config.yaml
norm_place: "pre"
norm_eps: 1e-06
bias: "none"
parallel_block: false
init_std_o: 0.0266
init_std_down: 0.0
lr_mult_o: 3.0
max_grad_norm: 0.5
decay_shape: "sqrt"
final_lr_fraction: 0.1
z_loss: 1e-05
max_steps: 7353
Each number is 128 + 24 x the weight over its row's rms, rounded and kept within 0 to 255. Layers, rows and columns count from 0. Numbers have three digits each. The size before them is the row's rms in percent of the matrix's.

# layer 4 attention key, 768x768, rms 0.0847, rows 386-447, columns 480-575
081:134101152142146149189142105132145136158111158142126124101133153145090113139114139137147142142133162129163122131117130151130145094122130094111140147140137172109127116105150173115132145128130153114083113155118178187145101109086112145141169113160090125125195122155120111141141142078133092123
089:154120170118135095131136125156088146111140154126126111141118138118129156130118152096161144108095113151163159156124136164133089121139139131142111152149134142128151103111152148133127153127135125106118173128136102164131133118138128141139107097133094124110108167145119136153175111117123127094
082:077150190141160118118059107096137149121170139113164110103103142132139137133136177097139170115159152134148119107128120148095116096124171112106115110120137132129088187095131150164113111151101135119112128095146164101126064145156179177111164170083125106089125111140177083111118136120114123117
087:107130101107137153110142182181139105107107102114072105159117121175133117141124106134125118137116123129096164106163146123113121143099124130128166145154137140137154099128125136175148131155116128097126114159102114180146157089123103158117101104122113103143148086112142139103141135139099138116
087:104169126108134140135122116108131134121135123113132132176137128121095131115139157129104114131172175149153165143136144107106124148132125119138093127131163144117087138126112140165092101145059139104161109148114121109147133117112161138119187090122151134131086150180147101147117152150101108167
092:115112124151119094128117141135154147099103069113135187137085136152129127141106100115167108138157123079104106156094134137143105084088149129114159134144090139148128130109143131106169156124098152121106141107104115137126140115166099109120084139119122110149165082160135141119122178174103116146
088:084111079132079135084102132139183139140172142154114122145068153145101121142115119134103127119101115133128139101137140107125095146143133110152150132168124122116131120150109117154132098167094133145092093135120140158151146116105124166080137116127124088118112126145147126108097108110085126144
092:123098137088122146137085137112154133115128141107185113137102148100085101129154159110169125126136135082106166143109128112131107111152169134094102120135158119080110155127142132105115104124099130122071118122126135085134136154121156099137174152149108149099089163139168096123098111101141127138
095:109150145130133105133096173106104112157100101118132130082106140167118128142148143133146120093193170132089136136125150125167117156075142145173110118146155140150146148129091147115156105119143151103155170156134118138171077124116140137138173121174128102075119096147156075081142112126113096121
089:134130098147101138110097174123137116097105128110156103149104148107120142093150073155118115136175121094134134145155088155114131121126177103153106140145155107125144172151116146125145127109071139142128136102149187131119115133107109151141142175156155126142137131130126139151116103110154139139
096:155141112121138127127125138101142070125137085077081116121118132135088155121108132127106119170126157134167116141179102073110132087146154119117130099116083122151102118147144135148146109157125153131069123136154134150112140119155141115152146152122106190130138112084140162134110140097171157092
101:108146157096113127146100124114120158185147165099134152120136118131126086180122116105114185090140169130129126126154090152118142101100142123077106130094155171108132118121156133116100155128121141111129161115127114121157161101108106124120120180151145078106115134104176102173143113163142130133
102:111149149124142119120173126110111086143154093137125109076101174097073157129130126123177129113135141155102083120141178148146116157147154098087110125107121143150146106134142160149148083123126099108100108137139138113160097128125142109092127141079157121125131108148106113142139172146114109154
100:149127127097131158119190120164143166103110106096109133123127123143114114204115128137156124155149122092147132137116087167146140103119163130109100133120096150128109138155156165094162131144160126094132153131120131141165159133149108128132122161139106117131171096114121167126119084134099151150
089:151118132096094187111141158115154115150138155098114167149101153180109079129145156138128170108151114158112100105152126134094109125115118154138167134105137092133132139130125124147150155111108110114147154123129117117134145143162122148082167155140155123109116158091150150128128140125103141153
107:098115106165143150132184135122132114140160144119153100130106140105127167123118133162127149119127157089133091141116113113149187150138136130124139102183121151114144120133138111134112111146137119130140102075124104157106108159167110136153121123119132082184143150130121159126121193131151086069
106:119104189163160106124142131092095130104136117140135103150117143112103160109145132102170197089100101140088146123068148090126122115098120128156120142145120165152164174114187106149155148123146150140112103135144116153119118150097123137120118108115131113136137086140136149112140126139124156148
111:140150144194171132125154131096108156090150149154106096140106104076077140131144111123142144111097123196175080098135143113120138171086110123152084101138171135115137133128118122138149062088116164127136072084104104066145130165120130132139110095125136123193125138106136144123144160145125093085
105:148160141136139093138129122116139106155135093108142106122162101099086156115118133118162163118138139183064096076146125136152140144136128151146082129099101145143110156141154112190136187129127138142191096171147108107149091121125150155106139140126150135085105097122140132107124143151090108109
101:146126117133145053087128105158140135156137112146187110127159112109104153118121101109133127135103174119098119105117132094113121105135096131106118141146110131117107093113127100127120125092129140142124138130125129132096148084122115119187146100126123112134099106122115135170104145166158143127
113:161105106167136123131174163121128164133126143155132179141109145127138118127132173114105119106086117105152126129134095142161143104099094117148114144137100099151090164123164113162150129128131134144108141093122120108109164132123093132156087116129117184118151127099122174101107099131130145119
105:131101154174096132138173100117098123140123127093137138106146120089129133120117132101112146135106134085150177123163110148094142097097122124113121151164128108137159140094145110157155121087140129132145136171146127114186157150115151157127126124135138123137114194118142127090115113110172143150
108:145150111146123111092122081138120125110120107124108130141150099138122125060169128115133109142109123141137100108133106130125115153147123097113129108130099150132087178161074172119135117104087102134110112112145116118113134133109151139116163148161139098159144098129130148169127149112126093079
109:096118113130138121090128135089144099190144116131160126161123136138077115176136132130090120148105169090099159095122122154145128131125201097108124110127165145122077145123143104128100108151097126167116122105136114120123111105161132121142148104151106084083093111105139102137121126106127155121
104:133128123137159141117111104127172121121123119154122096088099154093151106175130139168100110116134132109118128150076092140105137129151137106125145148107124124133086135141109151156102131131099143163097117063188133097128105145136175182116149106119110104097132151125191129112121143103156093158
107:158152096138139120140077131082117130103114091085091153140099161102110128114167131099142122131140091136142124188143137102142124133159077160150123130133144111147129116127154123101143118129112091121112162124117109199101134121104139122137074112089130143151092111124110126131148147116127143158
107:131105128111164126121125106118097108184117153138142104165118115191148138119109112111176167122147157108150121129144150141116116073142147133155123099095176188163127110114117137181153145111108119162172101173127104151153145137125179164084132135163141105155109160069168084095125122152134150115
109:148113155117109148088163144117106130128145129148111142120136132112112117131122133152153111157115141132107119125141139096084141128110099175121126124163129135109135139174131116140184108101094114125139118097164107148117107128128162100148116136106113165166131100101100105101159164155111106092
109:132138129119114112135171170156129129106131112150102142129131136139148120132137141132124128136168150122146138124134139156086152134098155102112134174135135159089137093125121124130177100146136136152143074140095111132103110112127118126139147160104105098117166081114142132091131124101069121127
106:142142140098124153120154168147156132133173126153126157129104142109168124124109129129123142120149096082120119199120120144146115132158121153141084140144140154117142117113136139153130130131120114145091168081132143131138138126153123108122149164105174169108138125114149147140088110136165163134
088:120108113097092112080116112103143086144135125147150070120145117129117123107142086099140143112118130113095152134113103141142092115130102155157137134110121123162097122122127123136144088142080148132130130156120120113114172139090091101151157144109137139079150153186134110133141089130097139136
083:105130130152092114166158179147076121137113122142123164153157133173131094182119133118161152128109115120107093088135134164161126160149130140150092101124112164124116123120141141095136081173147133115150142127156112121102152140112097139125145093140114127155161208133095151099132091148100134140
087:131151164144109112132112117122154132159166159139148117067134100155124113110109103108115111132152129143136123141126120133124119114114137120098132152112119141117154128085082146129126139130092092126098139153109155069121097133127169090151156194114158167138120087126124113138141146124132101096
082:093111090081116128118122132141111149113150122130125106110096097153116144138132124130142152092130147120128111139119120139140140156132161113137148149129161098129113145102146121128085123156107123147180146103148103112119097121104096160096161090127178114124138139104148122150119106131144140136
086:143116076148151140105131121110133147135148158147187084131165144098116122083078159137083129106100122168140141149123124096133128113138126157108112129128107166108157072149119124091091166152114138138123119083114121116097129140129108111117142127125188108157101137115144115127113149115154136130
083:111113128101132179165169130114138128154115118145095112083134180140111130126125109145093123140102137149136124121133108107131116142145094127122128124113187151105118098174136116121073140162101103085151092132134119107154151117160143096116099133131108144159128074092100184154125158116130134121
090:120114139176149158170118096107118128119148174120149150121146094123104134149118123137163140150112108122143124114172146089077146126104148133118133120132099116126123154169105146152114166135148133160151135072098106099127078127169140137111117127142152089156135118098136102141131147185090098124
084:157141148138124116098129157136103161176150105109114150139132139103163126110158087113091123154106152110125135109134150176137101176139129084143123130088113133121124120112134106148171101136121124112105116167134143110136097127112139099154125174096063156105141097154116064123156158137150100104
092:084071145203175112113088116146130080120109144163110098113154168121122108123117079135157145150107129128122105123105140120105120128133154125134141136167151149129143119126087137132144133115151136128154101107165147075164126137147159109108139141133086157092121098134096136155116139113144147183
098:158111113091092141107142103107174157139131125144107090112113091114136123171124152146104125152117158124131116103109091095094122127089126144100162149122129156084084152108108131152111109201121154131107132140159131116156091151145098145150119113127127089096140091117115094150112139100083107125
092:092135123108151092097136124120123128159123153123117131134068139141111118081112069092085154132114111160116106157138115138144157138151148106104109105130110104135144121135125073129101137129128112137132118122135120140129102110118137113104129150110103144153135111148132120151168147127108089122
099:199150098076088123134130148072136164099126158129115101150148162127135090130092144131112140088123139177132178107118108134121146169126098118097132111076175153121128093148148104108106094108138136164151129108141148181126158159091114083137120143140152124135113153120111158151118125104124138075
097:149125113130153102076135136088121146110126117113083125146116119115076161129095117127139194142113128122139127096149122109149132094096098165109150148145120156118132139144174159137160109077147150093129106117138147114101122144124142121061136119099103146087140077136105119106146156139115117141
098:119139124123162115145155118123122113161127168073110146082137123144132125145126105140105082131111113130115107139134151137123160141135136137109179178113130132096120105113110148156111102122129162156115101132151173156129112156143141158117113106141126129158148103118137116128148154089124161147
093:103083104119140102125124115152112110078111093122130121143142120156152152097128107116147106118102135129139081152110101171137113116120068121109148112099059116120139152131146106139128155119139133106153141139134149127121126118128114154132134117106096131134144078105133135090104106151155135134
095:108131126140156147130101136144121140137171126120163120153073136135109157149154099156153158137110091103109129142144167151085131120068150149178133109104119140168181133150175122122133145132087136115074149129091151119148109128169193164078133147124116113124141109166156139087113083148112124133
107:134145153090134126121142114158093117095163114156133087159091156146171085138135125153139137142118102155108122128107147117155121106108100149147171138119124126128144095119131134168134152140166121161143145106117137160121132186117135100173136132134109115145144125122110123169160152125151084144
102:091132168139118153157097137121090133148117178077102140099133138172102149110176133086141110074165130117138129149121111146154137169088124098170130130162162110121114136109152100163125118126145131137112110118171083119120109113157173127114125165122156120106122132138135150158134116131164089124
105:153149136106113187111133110187183116121149104134121154161131069127107124152062159164119100083151113144103142152131124158125146137167136175147122150106105129135129133142148124137131154150110148152164170082142152110114202130128138104090122132142135158146126162073156131119090142099130163080
100:097116123136120125114117153171113101117130137132099160139148083110153101107180109192116104108107086163133120128147143138130130111086095118113092111101150139131072139143101141113171137138148137120104077115132122091185127101114145117116146107129098137106147156111140145120131102159122108122
111:141169119122130110155102176132106155157128134128113160126186140129116175162108089149135153126116105167118187119125142132126109075087106120132173138105125143107131092158137119134127136150158138103123152145131138183148133124143097116150090133132108083119104098122103142101151143125127121145
108:116103088077142141146079126138109141121112106144115125121130117143103087123119089105135132149090136123171167105133107140145101132087102122125124141167177183123176134127131145092145115124129082125123135136146122119094133135102162121129110142157129158168134128137132187128153089146158128126
103:125138071132100117096125137155082110152141158162138108120147116140160086073111134118152089120138132143091112143095099157155112091061153101141148137126150133135115142144137104131107127123136140119126136116152141103131097130115122155116106135077137132119131155121123131116138115122151130113
109:122110150148156120108059099138137176109116144109111143131128069120125116099101120131147135147123116101101140158124145136134189119167136151160090085142129131164186128162123134137128075107164153111112119118159122119095135095123126177113152120099169136069130106113189096122141135134122145140
098:112176152130127132126127132122155150106133098110152106124118162094126145153123073120145144136096117152139071157098123098131100159167121113102118157104126151102134098163146134102172112128130146157161136168202138099105087149102136150140133106138145101148157119159147169136078124147140123155
107:150110107136116116122102131155125089135103140138120125128138119107139139115161191140097082099132160105133129113163169126161127146157111095120161111145085104129134140115130138135143114164120149130115126128107106139159071135132125135145126131158146112161140143171108161153158094175125118112
103:117118144128136115119169125119147123120132130164121105127095148127111154130119103121113153133094124132140161140153116134146159177116102132158148159132119137157113126122133128116109122131156144106123104113136121097147139114159135115140123122095068117104138092109140127142105116161104075106
099:106145126149091131128143134090125127129126138125101135117140122118126112128156151117110087129125087124163116088144117126142146100083132110102105162149137134179154149133141097094143138166134156180125089091108158161081150135130137102121143116105121162119128126110111127145119108106135141110
105:131159105147159112112114147140141146100150147092107106125141122092124133134113142184136175161107136138168089103125149103144141185131123116136139114161151148110150125103130094161106118164181139094103117092119097150132159172134174170121097110135088075159096110145109174160114096125144096124
106:175103126127121134151148138137127111132150194109109148136113132151134143140195137087111089189114169117117136088118101133140094112152131169113150114114145139128134117094109139171128123149115160112089152104107138178130130116123100117088111133131116149102152115130150094084137178111097119113
106:152075126098073113150131110150147112103128142115143119144138157140157113120133134120133115157131075143151123127108149112207172196115092125111091116118134142121092084117089131076085113126114084128124116137147114124120125128143152100122129098126148137078105150100129135128136090134116075116
103:117122103113107130115114164104154126082079118196136132117147183191145129124095161146142109142162117128081188130144129148110148118132119083159093126172092114156152139105135128110130136106091097164114111134077133115150154081130137124145162107139123147175145147123156112107179147142102086116
# layer 4 attention query, 768x768, rms 0.0833, rows 387-447, columns 480-575
091:118105075159105113170127106103120142154141122146147137069146097116139125116103152162120129123137136145134096130160125151137112120142137117077103130080116121129139145147145108125110145145140129092142163139107126118133124131133155148131187128139104132106177145095126093101131096146140170152
087:143085110185110102110155128107127100117148147152164132088127131090111127098125078150140112125110121109096124181171112104174139150084119125176133129128145076147131114117112102091104138108172156114159123144124060110122155091162084157120141106126123081105149166136119147139161103161145133146
090:091118129097135125101149134170131150143148137133118120128103142143149165140151117122168093118134107132137054098116128091109136119192122117147141084153120115101100098165116163138159100116101115166166138076138119125100130126132102117130048157143158101149146089143141129133122154111129122147
092:099111170151105090153090109126101113144115148134124178134115091125158149113142112121143114168110120133115168140142133167148103082092167115122120113112132114157136144107142149121153135112150156123137113141111133139127104105124169125092151192119145162105150106148148064146104129148112085141
089:112111104116140135135109107145048100129153122161127131124147122096132126151186081175171126111106089122208132123127140149145140108114160152110114179158156106098133135166154113123157124161113186115132139171127134172118123123139124120136131147154110100122153136178091117145082105138137159164
096:131116136138143080148102111120152076146139118114106130133126118145139143132141087163110129164149077162162078065121092098105106117195154098080137112134107153092170091131120121135145124141160123142136092069109165139136113092143135140138094091123110141159117054134113155144108148071134111093
102:130123155159091145174102132112073163133124105170146109139141112120169115104103092134120146091140131101073181135145112168178102108103142151145116154182121136119140157133148113125104132105137102128118083163161130131149099123163128138133157144155135139125149137142126069132133138170144096153
092:110097116132095124110133117125111138158145119143165110133118102095140104071122113105129124118169150131135120140149111139125117132149162078142101151130107132144139123139117165111124121115150157112147135122132111121137133127140118094098131081124149129103113174135103173086128109162160087131
093:149152127115166110179155127100154142103101137137115148137138107146136132126126114059149128130112118127129159107112106147137108114075135167127109108097116122110119197084078087116094180093097147152113123121124101117104152160089152115140137131089126114115092128181191118148088132187117154117
096:168149067137145126087114131102157159111110142102098138134084165143112125114099135161149180140129121132167150149148121126126106136108123152132141138163128137134142118119118134096120125133121128120142144104104124114142173104163108121154077148105095147138106098139066143091145126134138153128
106:098161131086106186131117153148103157124170106134125119140142075084115102122107090134179104068143118122116160139134120180148086115069108138131098147066165163149116161116140137124072148113126139110113100139114113186126125149122104130095181158132161133103135140128165092166161092140085152165
096:145106135154122146151113087084109111129136071128141097117141135099139137125094088129143173085136107156115169099121117083103144136169088128122124143105109117148136130159123121093102067098118167145174157084105130105145111128116161120105137139170100104150108119109110122144133130171176117143
098:111196118135101142096039121133147166154101130120116121123132094126156108129135117151127103156075126108137136097172114152102149097125153165137162098108125144140126135135143122126121115141124154114146146154150200151093124076120160142154153169155110115136123099073088135122107118156122091137
099:162106108110109124092137142129146145114106116139143117113122127142127142157150149100150147074149094125041112151127165127144145114099167135111116149140091175108106150099140098122130180155131137109102170162141083130073129168131080135158104151100156115112115144101112115129159113108129102135
109:070134115175149121117179099135068160101122130110138140107162129140165105115123154150136071104109129121158081118129155120154120127146130139093096138098125095136136137194171111143145091158121125123114101094123149162112130123110133123116106170129086112172134155105126118117111131190159091079
108:147170138148106101135112087192084140133127106135151169073149107143076091133137114088146138114111117166088141134110145128121138109147132110120125154164100129159113160136165151110141146127122151103104129127133126136121107126108094143087147110156142120141117098170115104083141138110122147177
110:140106134153137100149123151069158131073110109162084138100162172111074093139122127137118127134123146167110117143136123086111125096092123129140119107121115173105097159147077104120160113139130169109105140096120105149113122115121092140137144139122152123124098120134120133120159111140107141087
100:174153139089141100086114134147142121125149127132122121138149132137117104129096151108072149129097148104104120140124103128120124189142129141172113142162153143115071134141105122076128123136141107135158136114072076135151102113120126110133097125147135167121106137172159168119097094152132122158
103:104094155090093067149163135126119110113115130138085066134133099119107118169125152148115125145140119132095150101126120090159108143109123124116117211112130124103146153155129132171158173113128121159136130081104154118096109141134131168162117127123069119126090121138106144130149150106148129097
106:128168147117124172136109136099118154101131175126125140098144144114126142148079103161117162124145139111114138156142154099080140168127119155123091130127125123136099126135096132142146146182107140109118138063112137129093105120151117093139121104113133106102089112155142151131138146129100158101
108:158075151148127158125097158130120113139099152110097125138154168115140128138110131099161142141126134099125134112122115138135118119157143104118098125140140114149132111145127114143175126089123100146156068120110157129116133098141168097148118129108139101120097147144133144130119109112091133124
107:114115092159140188144136099091172109086147137110106111136152094157130089140156146106135162116173071127156100168089125092148141102125135125179123106169131177145158109146105153110124150158135131124099110081151113139135168121165118147112114103130142118119148099091126138095141100118115116130
111:130151148133126146152097127113131157129157125096159140170145137125129151144159161118133155135111134112115118125146079085133115166080119132125096122168106156114093119114131137150137162124125123132085163117099112136127161141137102122172116155105144158095147136135127083160117142146132079147
108:143088118145139179122110169163133096170124080109121124132137125117118136165135122168134143114095165132129104118151138190147139075130145131127128172076099137141136149121136145150133141129133164106115160125138113131130184141151114113130158171099107114113162128124128107108137126131185159106
114:145157143143163104126118165092122155114131101109125132130133130124139123074131117147120087133112085113119132166151116115135138183124096126145144136133141149100082103116111118181129150108128137096075169141088126138157156093098101121128088061098100096152083112147113158141107106141125148149
114:111161131139143140126144148119156081138130146154152099126114101151132125186086101139148105154096116157110150133135136122096098114176140167132122131116092145149115143119114131161103150129119144111089187146110185125124156134096090091131167075161130148119155182151181126087070147111147115125
111:162098100113156103116143117113089142107098126171146115123141131111120157117122124140120109107131154139131128140136164156097128197114115149122088092098125120094140157153132103133143152136115123121123108106148096170092128100141131155164161073111112124118112164150133132137125112160117114136
111:148143115114152128138090134110146135102175132139150145127131144121164128189169129137108142125116131137110181102131177115113118158159133121128137119146106131135157091133122142120112102138083105127056105110070097104146114114139148097155114128145129106116106113124126126120099127127081117113
105:130135143132130126188091104136147117152171129096115158105118090136157156144139111133118138122128121099164107126126160150123157156123135117150152122105146104121124113114150107128151142129120103112134137182109111165115162112115161136108144156111123104175137120158169124144135133153125131108
090:084163153060118134143115174166139126114142153139104115104122182090103131160117144099173108168103096124164140086162119131107143142205099149146158134122162073119161102174148151124120126127161112182095118130129188139158151094164143084124114113128149144116099147145106101160119131115088113195
086:125108129104129172119132156154135145118165150169097113118109120129131114145140099113103135176100170111140103143159075116095129102175145080138155168139142127122097121142074151085116106133134093145116069141160126126150122111183129090094102100135158137135122092110165168126149151105122115130
086:144123113129101110141113078132118101095083099141112147155146110117159164130065136128097148119120102104145153140144121155097112113179102151129079132128147110134079166126114103125126165121121133109146136131144109168107149151136148140132123162152093086110124148123129132122187118198133172125
087:069154154143109103109132116119144131120139119139125146096098118139117107115121126133129104165090103150127081145163103132105116138156115118143130093141097091149127130162084138122175112124125102146106116139128144085098127113156159147109110141095139134136130091114168149122135133098136121123
084:130114156137081135152129140142140166109106109110149124152121123134158116123082122157146125160145123120129131144160147161163124165089139114111163129112095092169111185130123139134116150123179129120118111179129133150140121127190101115151138158124065114099194187155150113110127141146150100156
084:100156121132151125113155158087117100131135144138138142117177123117134150099128143157098145125151117182100130141180153125087107136144132109140145152150129082134111135109126091099167106132156117119166105164136066105140104125111103137105149107125141130098156156133147154121117141124133141144
086:122118148150112132169138168145094116124098118170079156116077155147144092149087145158101132121091131120114100136136117183141125139111145141123117134137131148141106151112118157142155156116126131125133109116154146131159101155134136162126139098124185140088099141145160112123147160122138097118
091:135091133106148106121166119084152091134154149123143123081100136181139147104096100116159141138133133176136139097160125091127139099140153174094085151116140140123153152150106122187172123142108105097157135171165123127143107137115113144133122122128105127128120150167163094119098123120128109112
092:107168111088158095139133146092156136146131153145088143111093133113145154138081158115134147115136150143116114145128138126102103112148161125147131077080169124135158100183111096125125162156118108120168082152138106121128085134114143108117129095122170164140153105149149152127106187123100111067
092:173173118163116139154138130155141150137098189132129139140147112088147130093178133135113146110118098096147096126150140094099096099121122136083153135123089092126064115109074080122169147114122135142159123085142183102125119115101131180117150127152144140157099108076101156139078161122125149107
096:154120130096114131148152113138157116134136156109174113094127180143126170082139128124110158112159125129127123174152119144107080090151100113159135091085110125118124158152112096122168121147153130098102141114151149128127180125106115107097155118101163140100134116096131138089133144116150193095
091:135127083083101126122155145164128139113103114113108140134159133105127118149125097124161082178122149122136128149084084128115143136134108110116124132157113145127129088126143123107151120118157123152132108119125136148113164140116120123130120139115110107169146101133108160142133094142095135114
098:123146145086097172119073169115119126136112097156127122111139091128078141133163099105170124098111111112137146105123101111100132038121168141080124137115148176082114160128113084101165145145126120090095110130120133145079134078128138140137149141129096166112138088115106129142139125111130151141
101:163158104126072111145075116102121104136107133132146118134140116145133161114134122086114112120124088147145101126166112114115129105118148158116094102140124150107132155139104118151150117094146179104175136085141094169122115111167161109102125124108126143109132141099141114123148137130133116159
101:101108119096137117122123127086149122146152110160142122132092140152152136061119150137133134100129148144172135126119124120142125146144115100153147152091109085149127160073119122121100174128137088126134153126062114104127112145116131143119119119110133151121118127119085089115122145116151151111
103:155117179142145154134141118135151142128099109138104137149138164113182123178106111118155134096136126105148148133113131140140130113098112138118077126144091133149104138129143126118137146163120103119136086108099113179130117147116155110163120150138108137129156083093149113122088131119127103201
101:148115073097128106163140172079109140134140132132053151084121118141118125101136115090125084137191083160143099139134150145113138126114128118138120117088151131093111080111126128119116123136116109138136113141125157145120164129078125136114120131131108126158143088108123124132168124123109106088
106:143103155138154165108101119164150146115122109157108156127144125100119093108127143162131130117091111108111132096155137142101142118104104129114130104136123153142120082090115118089121143125150126126079138166138119088144111128090128119146151191144100114157134131079129147145147138104113083095
102:132108121133162155115117095166121096120133069116137150120155117169155121125092123101141121117092123159118119105153109115143121086102129149107143159061125146108160090163131120118170139092134149125155161144108146117171109154149121120112127155160147161107185096088127084147171146110133149183
105:114131088117085154126123146171129147156149115085140121102154117110142124148128111136123132139119164148136110129180127197155146133129151102097126142101152142142126134151167114140120091146127127135134108185122124170153142125127164162091109118120133106126181079147121124165111090168106143129
107:111148159110150151132165126121109141124151110093136134113129095102076161096117118117124143107108127145125148109051103148133112150114090113096134157145155122131172108150101120136099143114135174109127118159123124134143144127131090092109134159149190110141111100142142125173153134145080154160
113:125135126155111127127133138051118128124155142134106135158128108141110108138144125080095150111088134171152161118110140136130097144149181097125165134130150120145145156109100119124100118127142107170113097118116130105117117114168164111125129112112155128172111127171116097114150167134143101106
107:119127153125139119127131146119114176132133141145121140168132100165147112181161085131128122112097138104071114112118158133083117122105154098153157159127134171137122118110101121164115150094142120113129065102077143119118128119160084155165137142110099085127140120139145137145161143083108132136
116:093159178070118116138103133109128128088113134101104137143114180109153122149162127084093138148147134168083102113110113107147128178144111095133166087159130165205150088123094120113092114132141148108130158130108119154105125101101159136133096067161145140146145123129124149110125167126125132087
101:108161110122141145128133123110124168181097121139129128117122130110133103100118127118189092106148093117126162122107131122142101136151130179078129134118138107102085209116124083157156131081127137154117156137129159154121083155150103128103147144095124119109167129134092143109170173145133131105
110:111083155102079106077114136131103139123134110048108102098115091098181134154106135135114073135158160089135142157123138149134134116099142148109158127094131160126071140125119178107151145149147165127162128110147145120145114143146110113130108127103093143082151126108148134122121107145140112150
107:151114151118147139145164130141127165143116117166121140147151146139143086103149105110179141130129143090182127120112095101179127101118104116125097117124132135148130127147089116139133141114136147104104080120112178167103130120133089135119091172101113072125114112117134102166136142162116108121
102:134103149138127114123137106105121121145099090104094147106114125146175131101148110091118127147151109106131156116155132133107153076126109172148127135124104161125158121139150133125107138147142126148140154082116140067121123125149136150126107135131103081085144169143110124095142112146130140153
104:120130095159113146114090099114105108148077109131138115123175142119111141087147092113160134145123103129131141129128122119116064053079125140130132116121130138136110133151124111068149142117114089158113123098171130137152103162172147126156139108116116117150182076105123147168147121097128111107
108:145107096126144128106095154125165139121136164132159166134129130130146138155155110119128118171134131119107121127134111124126109107173172129107132117094175103130121135101115130136113152146152161127145124095128117120166143095149151148157098134134135138103133120143172096130117104111123127126
111:132121155129093155164117134114126122126099121083128098104125172128147120096139157082133119134141145162157107152120121128156125157116099134137082135153133105095133124174124168125124074111142123119161141153158173119163109102145156118138140135147131133110143150119151139110148131154070131125
106:109082221160168091124099149082158117111133116117127124138160103164111099114166138100151101163126153086123170155184128127158132151160139101105102124143146141127145119123167152131113109119159117151149104160128119096096186131158131117132124145136130138162110105137162104143141132120180129111
# layer 4 attention value, 768x768, rms 0.0993, rows 384-394, columns 480-575
101:079093083109114116111081104160105166133106107097128106132179174128136108150169138091121155133126130131099171138116135139118062150168166114177128141118146139121130139099133138136176121093111112119144116073113175150146086119128107144117123144121102128156091129163141143127159179133164142126
101:107078113150129134068148112096123152101116108127134173103129169150092119123069085112129087141158131134146132104153164116159141110152157137099128120176146123131126121178127131120146068133157121163131096122117106159135130093143158130146137137096126063169124121104143121145086102146063143151
097:123181094154102136189142161140159082114075147105120132110100155179135131108194114141095132146152148115153128136148161131153085114127092132101116147113100105126144117113123137148148132139136132135113130165136119134131092161177135121139117108126118131127113123146114137122138164090134137100
096:157091160108108137120127165144107103163157103146125114154118099138122155108113166117115155117104146145133156073144142165132153126152154118158127110131124079169119146167098131128118108123158126113123098113106117151101121148125140091146139120131165136146127112094163111146067094144084136100
098:117097118116104141137128131135149137117157110172139158106106106147125112140164158154063141139143137091123156130064126122099154154164162093154114143169098105084132114112069097114124164124155153091083109114140100123134134138133124111120181135152141129101119205158161132120109143132143124083
099:135186168130112089132093120126141125185114107131101132111109097125166145120088118114122147126152164069095112133074125151097145126171126136126108093134104140147114149134101124177109129124178082127114140142151137119139139079104109109159160126142114152101101123090110120130167136136088116136
103:144095142140152108092104136136103147161156118126100150100165108204158139131178152079114120093122151132110140125105139154148117134100142096070151120148134159169105098107092168135124119141167174120133092106116125180130107098174151152148159145079153113125129102142134122128125139118108131147
101:145097129119122152172139120110146083115104128132121100107115118180133186175124132112171147123146116099122116154105100108131125110100153158127125117114130097134126150115134139169122133147139147133117104082128141169123127157156118119154158089134095136098138188124120122116118113143133170117
096:167154082109119169126143155145109099142131143119095126124124126127147098067167116154140167066071112126093136103108135120149122127097123110136140137112137162121141147115113140109116130113098120120103114113114152165117139150117144131125129145149154107122129128145165134127125142081073162077
097:069083168162128122132175109120108145113097118094111143095096132070136099143095110104149137132146129156134135110134094152121126156130124096089174125108074165133157094123122166099122116126128197096117113137143105106144185107149111162096145117123097110108117125123136140089150100112106116157
101:126130100132116093126114141118124101099127103157133109092134125145146160156150116129110110126097132144102112135123114118151093104139111094146136144145112084122136125148071129157157086154145120112106103104130141116162099140109095101140137142101156104121127143086162107166089154122126112156
# layer 4 attention output (transposed), 768x768, rms 0.244, rows 384-394, columns 480-575
098:161124121137118177126105121132141074135129120131162157158134152119112118113119121106170145155155142099174129160085140147149123120124129148151118129134114139111119101127152117165139118134119120156170196160161133122136160129159155119146169058088149145152147157089099165104130139116151129169
100:146136132141116152157097126159143131125160157120172139116134130140037125130144144162099146133142109159104129115096093122132119115109090147131120096072105117121113060130127124119129117067109129166167119112151086127164097064140161159110125120140144099143141103086122114184134124126121112130
095:128140120115152142116122116120142070130116140124133101125158132139147175174113135167177141131112105104122090147094119142093097129126147079140119134149146137123132076092148123135170164164085153096136116148114171132114088124130095101121150170100153170123150105136122111121124140117130158137
094:120132161191091120115158118110126119162114132166100157167098095162139113063133127093105097122082135119133158155097130103138103170157104152160073126160125154152095159113149110092131099145129112116110176148155115071166123137112111102116140138121097115139142136093126172122167135121123134137
095:090153149122099187108079163197126173076109130068141130136158140112098109111153160191097104129141129137116146124146147089104144141097092136149108110166101122122123166104108075111130156127080126113135126150125144111131161114132109118150128113083116110101097124096114116116087129111114092148
101:130146159157109141115124116117103132099136120123133181107098133102144125152133137154104135146123107117120118138091116117144149148053120091130122149187128140158151158158145072133171146159118158146131096104163149144073124097164140128125132163155124094158134120133112145122096148103134133109
101:118130109155093115097158120109111117100125139143126155132119112123137138084137108115089146150153142114139130088146143105126150093112156156113106138127098146110182142091094169138137105151111102069162166115140135163158123112174104085115143123134177113141160104106147142135149111123069100109
097:166158169096179107095133178133137146118116155172118131101185150135133137101139159130110102119110165107133161140160138139125088118152105140121138116109159075177121096135150109118109113133073100105103141167103151112112104143093132076117059135136161081119125103127176104140130122127128127139
095:081142136111126113105123121110135177106138137097131127127163145167100146110131160127106119126163135090161131155176120101140127144117112098129165115109137091118104131113138121121148172169120103132107160135166080121137129134112153114166159103143145147105133115140122120127172126112144109135
099:126147117095150155121164132129144133123147160114111135105117160131121123141136120159112138106129160141084114113147125157163109111106131143100120118141115140079130146128117179151141146120145091134119142087118120140136099115136152146138158092141148143124140124142142120148107114094142118101
098:129104166093148140127089156095119133136164136074137104099130134145135090147142147075129099152131087129084129096131115130143106108112083139115094145118136137134121169112134120125156146096144138152163125136089141158141101159167108126175141113096125128158151111110116121118125090089145159115